{"n_layer": 20, "d_model": 96, "n_head": 3, "n_kv_head": 3, "head_dim": 32, "d_mlp": 384, "vocab_size": 1778, "activation": "tanh_gelu", "norm": "layernorm", "norm_place": "pre", "norm_eps": 1e-05, "positions": "learned", "qk_norm": false, "attn_scale": 0.177, "bias": "all", "tie_embeddings": true, "parallel_block": false, "init": "normal", "init_std_qkv": 0.051, "init_std_o": 0.00809, "init_std_up": 0.051, "init_std_down": 0.00809, "optimizer": "adamw", "lr": 0.0026, "lr_mult_up": 1.03, "beta1": 0.95, "beta2": 0.95, "lr_head": 0.00615, "grad_clip": 0.5, "warmup_steps": 349, "schedule": "wsd", "decay_fraction": 0.395, "decay_shape": "linear", "final_lr_fraction": 0.0, "batch_tokens": [8192, 16384, 24576], "seq_len": 1024, "doc_mask": true, "train_tokens": 100900000, "steps": 6824, "dataset": "wikipedia_en"}
Each number is 128 + 24 x the weight over its row's rms, rounded and kept within 0 to 255. Layers, rows and columns count from 0. The size above them is the row's rms in percent of the matrix's.

# layer 8 MLP up, 384x96, rms 0.149, rows 110-126, columns 0-95
size [ 98 114 118  98 112  85 111  90  90 118  97  90 100  91  81 112 114]
[[133 119 120 162  45 124 105 175 122 156 126 140 122  75 164  99 107 152 126  84 100  99 117  98 148 126 137  97 131 120 143 120 128 134  95 167 129 132 103 122 117  84 137 121 115 180 127 142 109 176 105 117 143 144 133 109 133 146 111 123  99 144  68 160 133  95 160 128 141  94 146  96 122 127 121 127 175 143 118 149 103 138 140 151 142 115 119 108 135 110 121 150 119 151 136 122]
 [129 129 117 159 127 165 146 152 144 100 123 131 105 106 155 120  96 155 124 136 129 143 128  91 120 114  99 156 161 107 156 142 144 153 167  60 144 131 113 137 121  90 194 166 127 147 105 127  99 106 138 122 153 126  98  94 122 144 122  83  89 106 103 105 125 137 138 111 138 119  93 127 154 121 104 131 154  95 144  87  78 112 120 106 142 156 118 103 127 149  78 142 132 107 140 128]
 [127 140 165 143 159 114  76 131 147 127 112 130 161 144  81  97 124 177 111 143 176 109 135 132 131 130 147  95 104 106 122 148 146 159 113 138 108 117 166 113 140 118 119 116 182 106 108 171 131 136  93 102 142 140 134 161 116 133 125 130 100 103 118  70 139 154 131 137 151 125 133 110 137 148 152 128 144  99 144 141 134 135  96 150  94 130 147  92 132  80  75 134 173 166 125 136]
 [108 137 138 151 105 105  98 131 142 125 105 140 136  82 121 101 141 132 127 131 165  90 150 109 124 109 150 129 147 161 144 157 115 171 118 122 135 105 115 128  47  91 138 118 144 141 135 162 126 140 124  77 158 144 158  97 110 122  79 175 107 155 121  85 112 123 161 138 117 174 128 145 109 135 160 124 139 126 153 145 118 134 125 128 119 142  94  90 160 104 139 154 134 166 121  95]
 [134 158 156 136 111  93 131 127 151 125  96 130 132 101 105 136 105 148 135 117 126 110 135 145 128 155  98  74 140 140 159 106 140 123 139 113 130 120  78 111 124 101 150 132 121 173 129 164 173 113  97 121 148 117 151 162 152 117 124 170 113 123 119  80 141 124 139 148 101 160 127 131  90 113 157 140 134 113 114 106 155 189 110 125 110 163 108 145 167  66 100 163 156 133 137  94]
 [111 134  87 117 165 145 140 127 128  98 121 142 124 146 172 149  91 146 116 148 176 125 125 113 131 108 145 158 141 152 117 156 149 153  91 116  81 126 135 141 101 152 117 159 129 125 125  88 143  96 140 120 133 118 185 130 155 110 137 112  84 120  87  91 123 124 135 147 125 119  91 112 138 120 196 135 123 142  92 161 101 116 122 137 124 162 104 164 137 114  97 117 160  82  96 120]
 [123 146 118 122 102 126 130 142 131 138  84 129 108 117 123 127 116 162 133 109 146 128 168  76 132 100 105 141 132 114 120 161 149 130 166 143 163  95  96 106  82 108 137 140 148 137  72 161  75 101 110 131 190 133 150 134 101 107 104 101 113 163 128 102 132 126 167 128 110 148  99 114 115 116 132 133 122 120 156 109  78 138 110 142 107 173 138 108 163 121 108 177 151 139 143 115]
 [110 127  94 119 162 140 115 121 135  98 127 133 105  94  91 128  96 107 133 116 112 153 131 103 165 135 133 122 134 102 148 163 125 128 146  48 164 103 162 136 143 110 117 147 135 141 116 111  91 142 156 141 140  76 132 157 146 104 154 112 114 155 126  81 104 174 157 124 129 126  78 171 143 140 112 128 124 104 143 109 116 115  92 115  69 127 129  94 139 143 122 146 156 145 149 122]
 [123 143 115 175 121 116 127 135 139 203  91 153 154 136 146 119 126 112 132  87 143 155 154 100 140 121  90 130 106 102 117 157 140 142 154 159  93  90 144  84 105 107 112 140 146 116 112 130 109 129 116 137 155 150 133 111 164 111 116  85 125 142  97 149 131 127 159 151 112 135 126 113 150 102 117 126 121 121 151 101 118 131 133 148 148 138 177  82 159 105  78 129 136 190 117  95]
 [117 148 126 127 115 136 124 169 162 183 123 134 129 147 113 182 136 164 123 121 160  81 115 119 108 123  88 127 128 110 168 140 157 108 102 119 144 105 129  84 100  72 117 114 122 126 148 139 155  85 134 116 127 148 106 170 121 117 101 139 141 157  95  94  79  74 144 159 156 132 128 136  81 119 154 123 122 148 158 139 124 148  92 142 117 152 146 133 132 105 140 138 129 123 153 149]
 [133 131 136 139  93 107 108 128 140 182  81 129 121 120 130 121 116 137 141 130 120 127 146  89 131 118 121 167 148 171 121 173 129 126 126 119 108  99 112 133  68  92  96 129 120 116 113 143 117 152  89 132 186 138 136 144 123 128 114 133 114 148 125 141 121 118 149 137 139 166 122 103 104  91 164 144 147 108 128  92  58 138  97 153 118 159 115 141 169  89 137 154 156 146 175 114]
 [147 118 158 120 115 146 131 159 123 142 103 134 128 129  77 120 129 133 109 152 158  79 149 138 150 122 157 103 153 148 119 169 174 123 145 120 148 123 132 109 120 103 118 125 161 134  82 155 174 130 102 117 142 155 139 154 119 105  80 115  99 121 100  88  95  90 144 127 118 127 125  89  75 144 150 154 114 126 155 151 106 149  67 136 141 141 124 142 143 106  85 147 145 142 164 121]
 [161 151 140 134 126 155 144 157 105 135 120 145 180 109 162 125 140 166 115 107 144 130 146 145 145 140 109 145 106  83 130 122 149 157 139 162 105 104  82 101 154 107 145  99 162 171 120 138 122 139 103 148 149 116 107 143 128 133 117 146 157  88  88  98 154  86 159 137 137  91 136 116 127 135 125 122 151 104 138  92  72 167 117 133 112 106 121  74 134 105 109 145 107 133 172 131]
 [116 132  95 111 143 118 101 114 148 124 128 118 168 172  87 128 115 112 127 137 118 136 165 119  88 128 133 119 127 187 108 111 100 138 120 127  76 129 159 114 124  96 137 114 113 165  96 109 142 139  80 130 136 104 206 151 170 120 122 128  86 127 105 134 151 122 160 156 116 126 101 147 121  91 119 160 124 117 129 133 117 133 120 109 128 136  78  92 141 106 135 155 156 129 123  78]
 [114 124  90 139 141 137 120 133 138  93 125 124 138 110 130 128  80 119 123 145 126 117 141  81 181 109  98 138 166 104 131 166 122 138 139 123 138 140 145 149 125 129 128 156  85 143 102  92  99 162 146 150 162 114 136 152 139 144 134  67  90  96  85 101 126 133 153 123 119 119 106 144 140 116 145 131 178  75  99 146  99 125 124 114 124 116 124 148 137 146  59 147 143 162 138  94]
 [ 90 149 129 130 127 105  66 131 133 162  99 125 142 123 108 113 143 110 135 129 152  95 143 117 113 111  88 164 140 170 145 144 108 167 134 140 110  87 138 114  86  88 152 123 115 141 125 146 165 125 111 136 160 111 139 149 131 117 109 143 110 133 139 118 121 127 176 161 126 138  94 182 129 100 164 147 156 122 108 106 128 143 111 120  79 116 145 108 150  81 109 181 163 150 144 113]
 [ 94 154 149 130 111  87 137 131 147 145 112 141 123 146 136 134 133 130 140 166 168 131 133 105 128 143 136 138 128 108 147 138 145 111 109 138 108 108 122 160  90 104 146 161 186 153 126 119 157  98 103 112 147 135 142 124 149 103 139 138  88 153 125 120 110 111 193 146 126 126 103 138 104  99 140 122 102 105 171  94  93 154 125 143  70 138  90 139 153  97  91 128 172 106 166  91]]
# layer 8 MLP down (transposed), 384x96, rms 0.108, rows 110-125, columns 0-95
size [ 93  92 129 150 108  94 105  87 107  99  95  73  89  83  91  95]
[[115 129 159 164 131 105  93 112 137 122 149 158 110 126 135 126 108 116 128  97 119  93 105 129 126 152 158 144 148 107 135 162 110 163 110 126 112  91  94  98 133 122 128 102 147 157 123 121  93 120 133  93 143 120 132 172 165 137 123 115 127 192 104 120 126 137 172 150 195  89 103 121 138 132 187 129  86 149 113 115  89 141 120  97 115 116 107 128 117 102 100 151 140  89 111 121]
 [131 153  48 127  87 109  96 107 137 159 126 130  95 147  96 117 119 182 129 125 138 149 143 163 110  75 141 116 135 133 170 109 148 143 143 113 163 130 120 112 138 130 120 148  96 125 135 145 108 132 131 105 113 118 138 128 121  91 129 157 160 169  89 182 131 103 122 172 157  96 148 151 149  90 137 116 115 127 135 117 114 103 143 128 147  80 152 141 128 165 155 147 106 131 130 118]
 [134 105 109 116 157 107 108 161 109 152 139 122 171 162 109 109 128 137 125  92 163 151  91 141 151 118 100 134 117 174 155 122 134 147 142 130 118  75 168 115 186 165 132 160 150  88 120 137 130 141 134 138 146 137 135  92 114 113 127 130 106 107 120  91 141 150 110 114 143  85 125  82 140 103 113 128 182  79 123 122 113 162 146 140 112 112 157 134 133 109 135 108 170  97  99 138]
 [104 149 113  99 122 131 118 164 136 154 137  69 141  87 156  70 180 149 109 142  70 132 125 144 125  98 143 146 150 129 168 118 117 127 120 111 117  99 119  96 152 122 116 143 151 131 136 103 110 131 153 171  77 127 167  91 131 128 113 135 155 110 137 156 117 106  98 114 112 143 138 106 133 118 130 165 154 157  86 114 124 169  88 119 114 115 130 153 120 104 135 115 132 163 163 138]
 [135 100 165 138 145 101 118 121 124 157 148 146 142 122 105 148 135  83 119 145 134  92  72 164 118 154 136 111 107 136  97  94 112 130 149 126  83 157 113 106 147 154 118 128 115 160 146 181 165 123 133 134 162 102 119 139 143 136 136 164 128 153 134 127 105  98 147 156 136 107 131 103 134  87  97 106 123  91 160 177 134 169 115 111 119 116  92 135 119 133 164 119 135  69 153 104]
 [115 180 151 129  99 125 152 115 103 154 120 139 128 115 140 112 116 108 134 122 130  97 103 114 173 139 108  90 143  87 158 118 111  99 131 190 112 151 141 108 157 115 133  90 127 143  95 137 120 148  97 141 149 116 105 140 114  99  93 125 177 113 173 126  93 118 134 117 100 117 165 154 124 141  94 134 114  90 130 122 164 146 122 181 130 157 137 121 148 136 141 125  87 170 149  92]
 [115 133  95 138  93 135 146 180  88 182 132 104 151 121 136 124  94 142  94 101 163 155 145 164 114  68 135 150  98 139 142 142 120 121 168 149 128 108 148 121 138  93  72 117 149 107 133 127 159 164 126 113 122 159 144 158 180 122 110 149 108 124 134 172 129 134 118  94 100 150 110 131 102 100 133  97 121 105 158 108 155 146 113 166 126 128 139 117 133 118  91 120 111 136 133 147]
 [187 135 159 145 111 140 165 137 111 128 113 125 107 121 174 123 110 141 120  91 138 154 133  69 117 155 139 129  90 126 126 122 119 122 119 167 137  94 103 115 159 124 110 147 106 128 140 101  93 105 115 129 120 186 139 108 110 179 136 111 123 129 151 153 160 118 137  96  99 150 139 118 122 108 187 124 126 156  86  96 106 122 116 101 203 121 126 129 146 115 142 123 131 108 138 137]
 [ 94 111 132 121 117 124 115 133 163 133 205  92 137 113 133 150 161 101 109 104 155 113 124 152 130 106 112 137 132 144 155 113 133 127 113  93  82 121 145 129 123 153 113 161 135 114 126 154 129 133 141 152  59 165 164 124 109 118 143 167 114 143 143 114  80 111 105 103 136 146 101 120 144 138 116 138 132 123 165 106  95 114 100 154 120  85 136 108  94 160 156 131 123 170 160  90]
 [131 110 116 131 181  94 105 114  90  81 156 133 167 111 127  87 128 126 143 148 102 159 110 105 130 149 135  98 121 166  91 127 133 128 129  90 148 130 101 151 133 109 107 151 146 100 127 118 125 163 130 118 116 140 151 145 119 110 165  97  83 118 135 118 136 126 135 108 117 146 114 115 141 117 174 136 189  97 109 124 157 165 135 120 102 148 126  87  91 139 130 157 178 161 103 163]
 [166 162 125 107  91 132 111 116 122 135 151 150 127 113 134  80 134 150 142 123 130 117 130  83 104  98 147 119 132 137 141 106 128 150 137 134 102 136 128 140  78 162 103  72 141 111 124 148  50 143 137 137 170 105 119 125 120 121 155 164  99 131 126 149 131 105 145 124 126  89 152 157 159 117  98 144 161 130 144 113 125  95 106 145 165 161 111 166 138 103 163  95  93 106 151 145]
 [151 100  96 118  93  62 143 128 110 145 131 135 153 135 114 109 121 127 127  79 125 109 163 117 187 133 115 140 156 132 125 157 138 151 162 114 146 147 141 107 118 110 127 117 143 116 132 175 105 130 136 113 140 135 157 131 136 157 172 135 147  87 123  75 151 126 136 106 124 137 118 113  57 156 185 126 103  82 135 131 120 125 128 109 128 131 139 142 121 127 123 124 150 112 195 130]
 [124 125 120 155 168 114 129 109 125 121 140 144 101 144 144 168 153 158 132 116 116 125 144 143 113 126 112 120 136 126 128 133 114 124 133 128 140  89 146  69 118 146 138 167 126 174 129 116 155 104 101 119 127 111 138 118  86 153  66  85 126 122 106  55 162 128 185 175 131 123 110 180  87 136 107 143 112  98 131 101 117 120 109 116 133 142 128 138 109 147 144 141 126 122  81  95]
 [142 132 103 136 149 170 158 104  91  81 155 108 139 101 108 165 113 145 172 121 151 147 118 118 155 147 100 177 128 162 109 133  84 167 133 128 123  91 126 136 137 129  96 122 174 151  94 154 154 121 113 108 109 132 141 122  97 144 130 119 139  92 131  98 156 128 167 146 137  67 114 106 104  78 115 154 112 129 159 125 111 124 136  96 116 113 131 124 142  92 156 151 138 118 102 142]
 [182 110 186 152 136 125 136 131 141  94 122 147 140  91 158 108  61 124 141  99 151 153 144  92 110 142  99  96 109 147  90 107 128 152 141 169 106 131 105 126 121 106 149 138 116 111 158 138 125 132  87 150 122 116 102 130 118 132 121 104 115 106 137 177 155 107 143 174 101 120 124  98 131 110 142 135 142 138 109  93 154 120 159  74 174 113 138 149 140 119  98 139 146 123 101 133]
 [130 110 141 115 118 147 126  96 122 139  93 109 138 136 129 121 122  84 125 144 171 136 146 150 125 122 146 118 139 158 149 121 122 142 140 165  93 157  88 148 136 116 116 124 100  79 151  96 115 151 125 179 124 112  92  89 140 132 122 174 124  92 181 141 129 124  39 119 120 110 164 168 102 122 154 121 116 109 130 123 106 141 145  93 149 152 123 155 130 146 121 116 126 164 149 159]]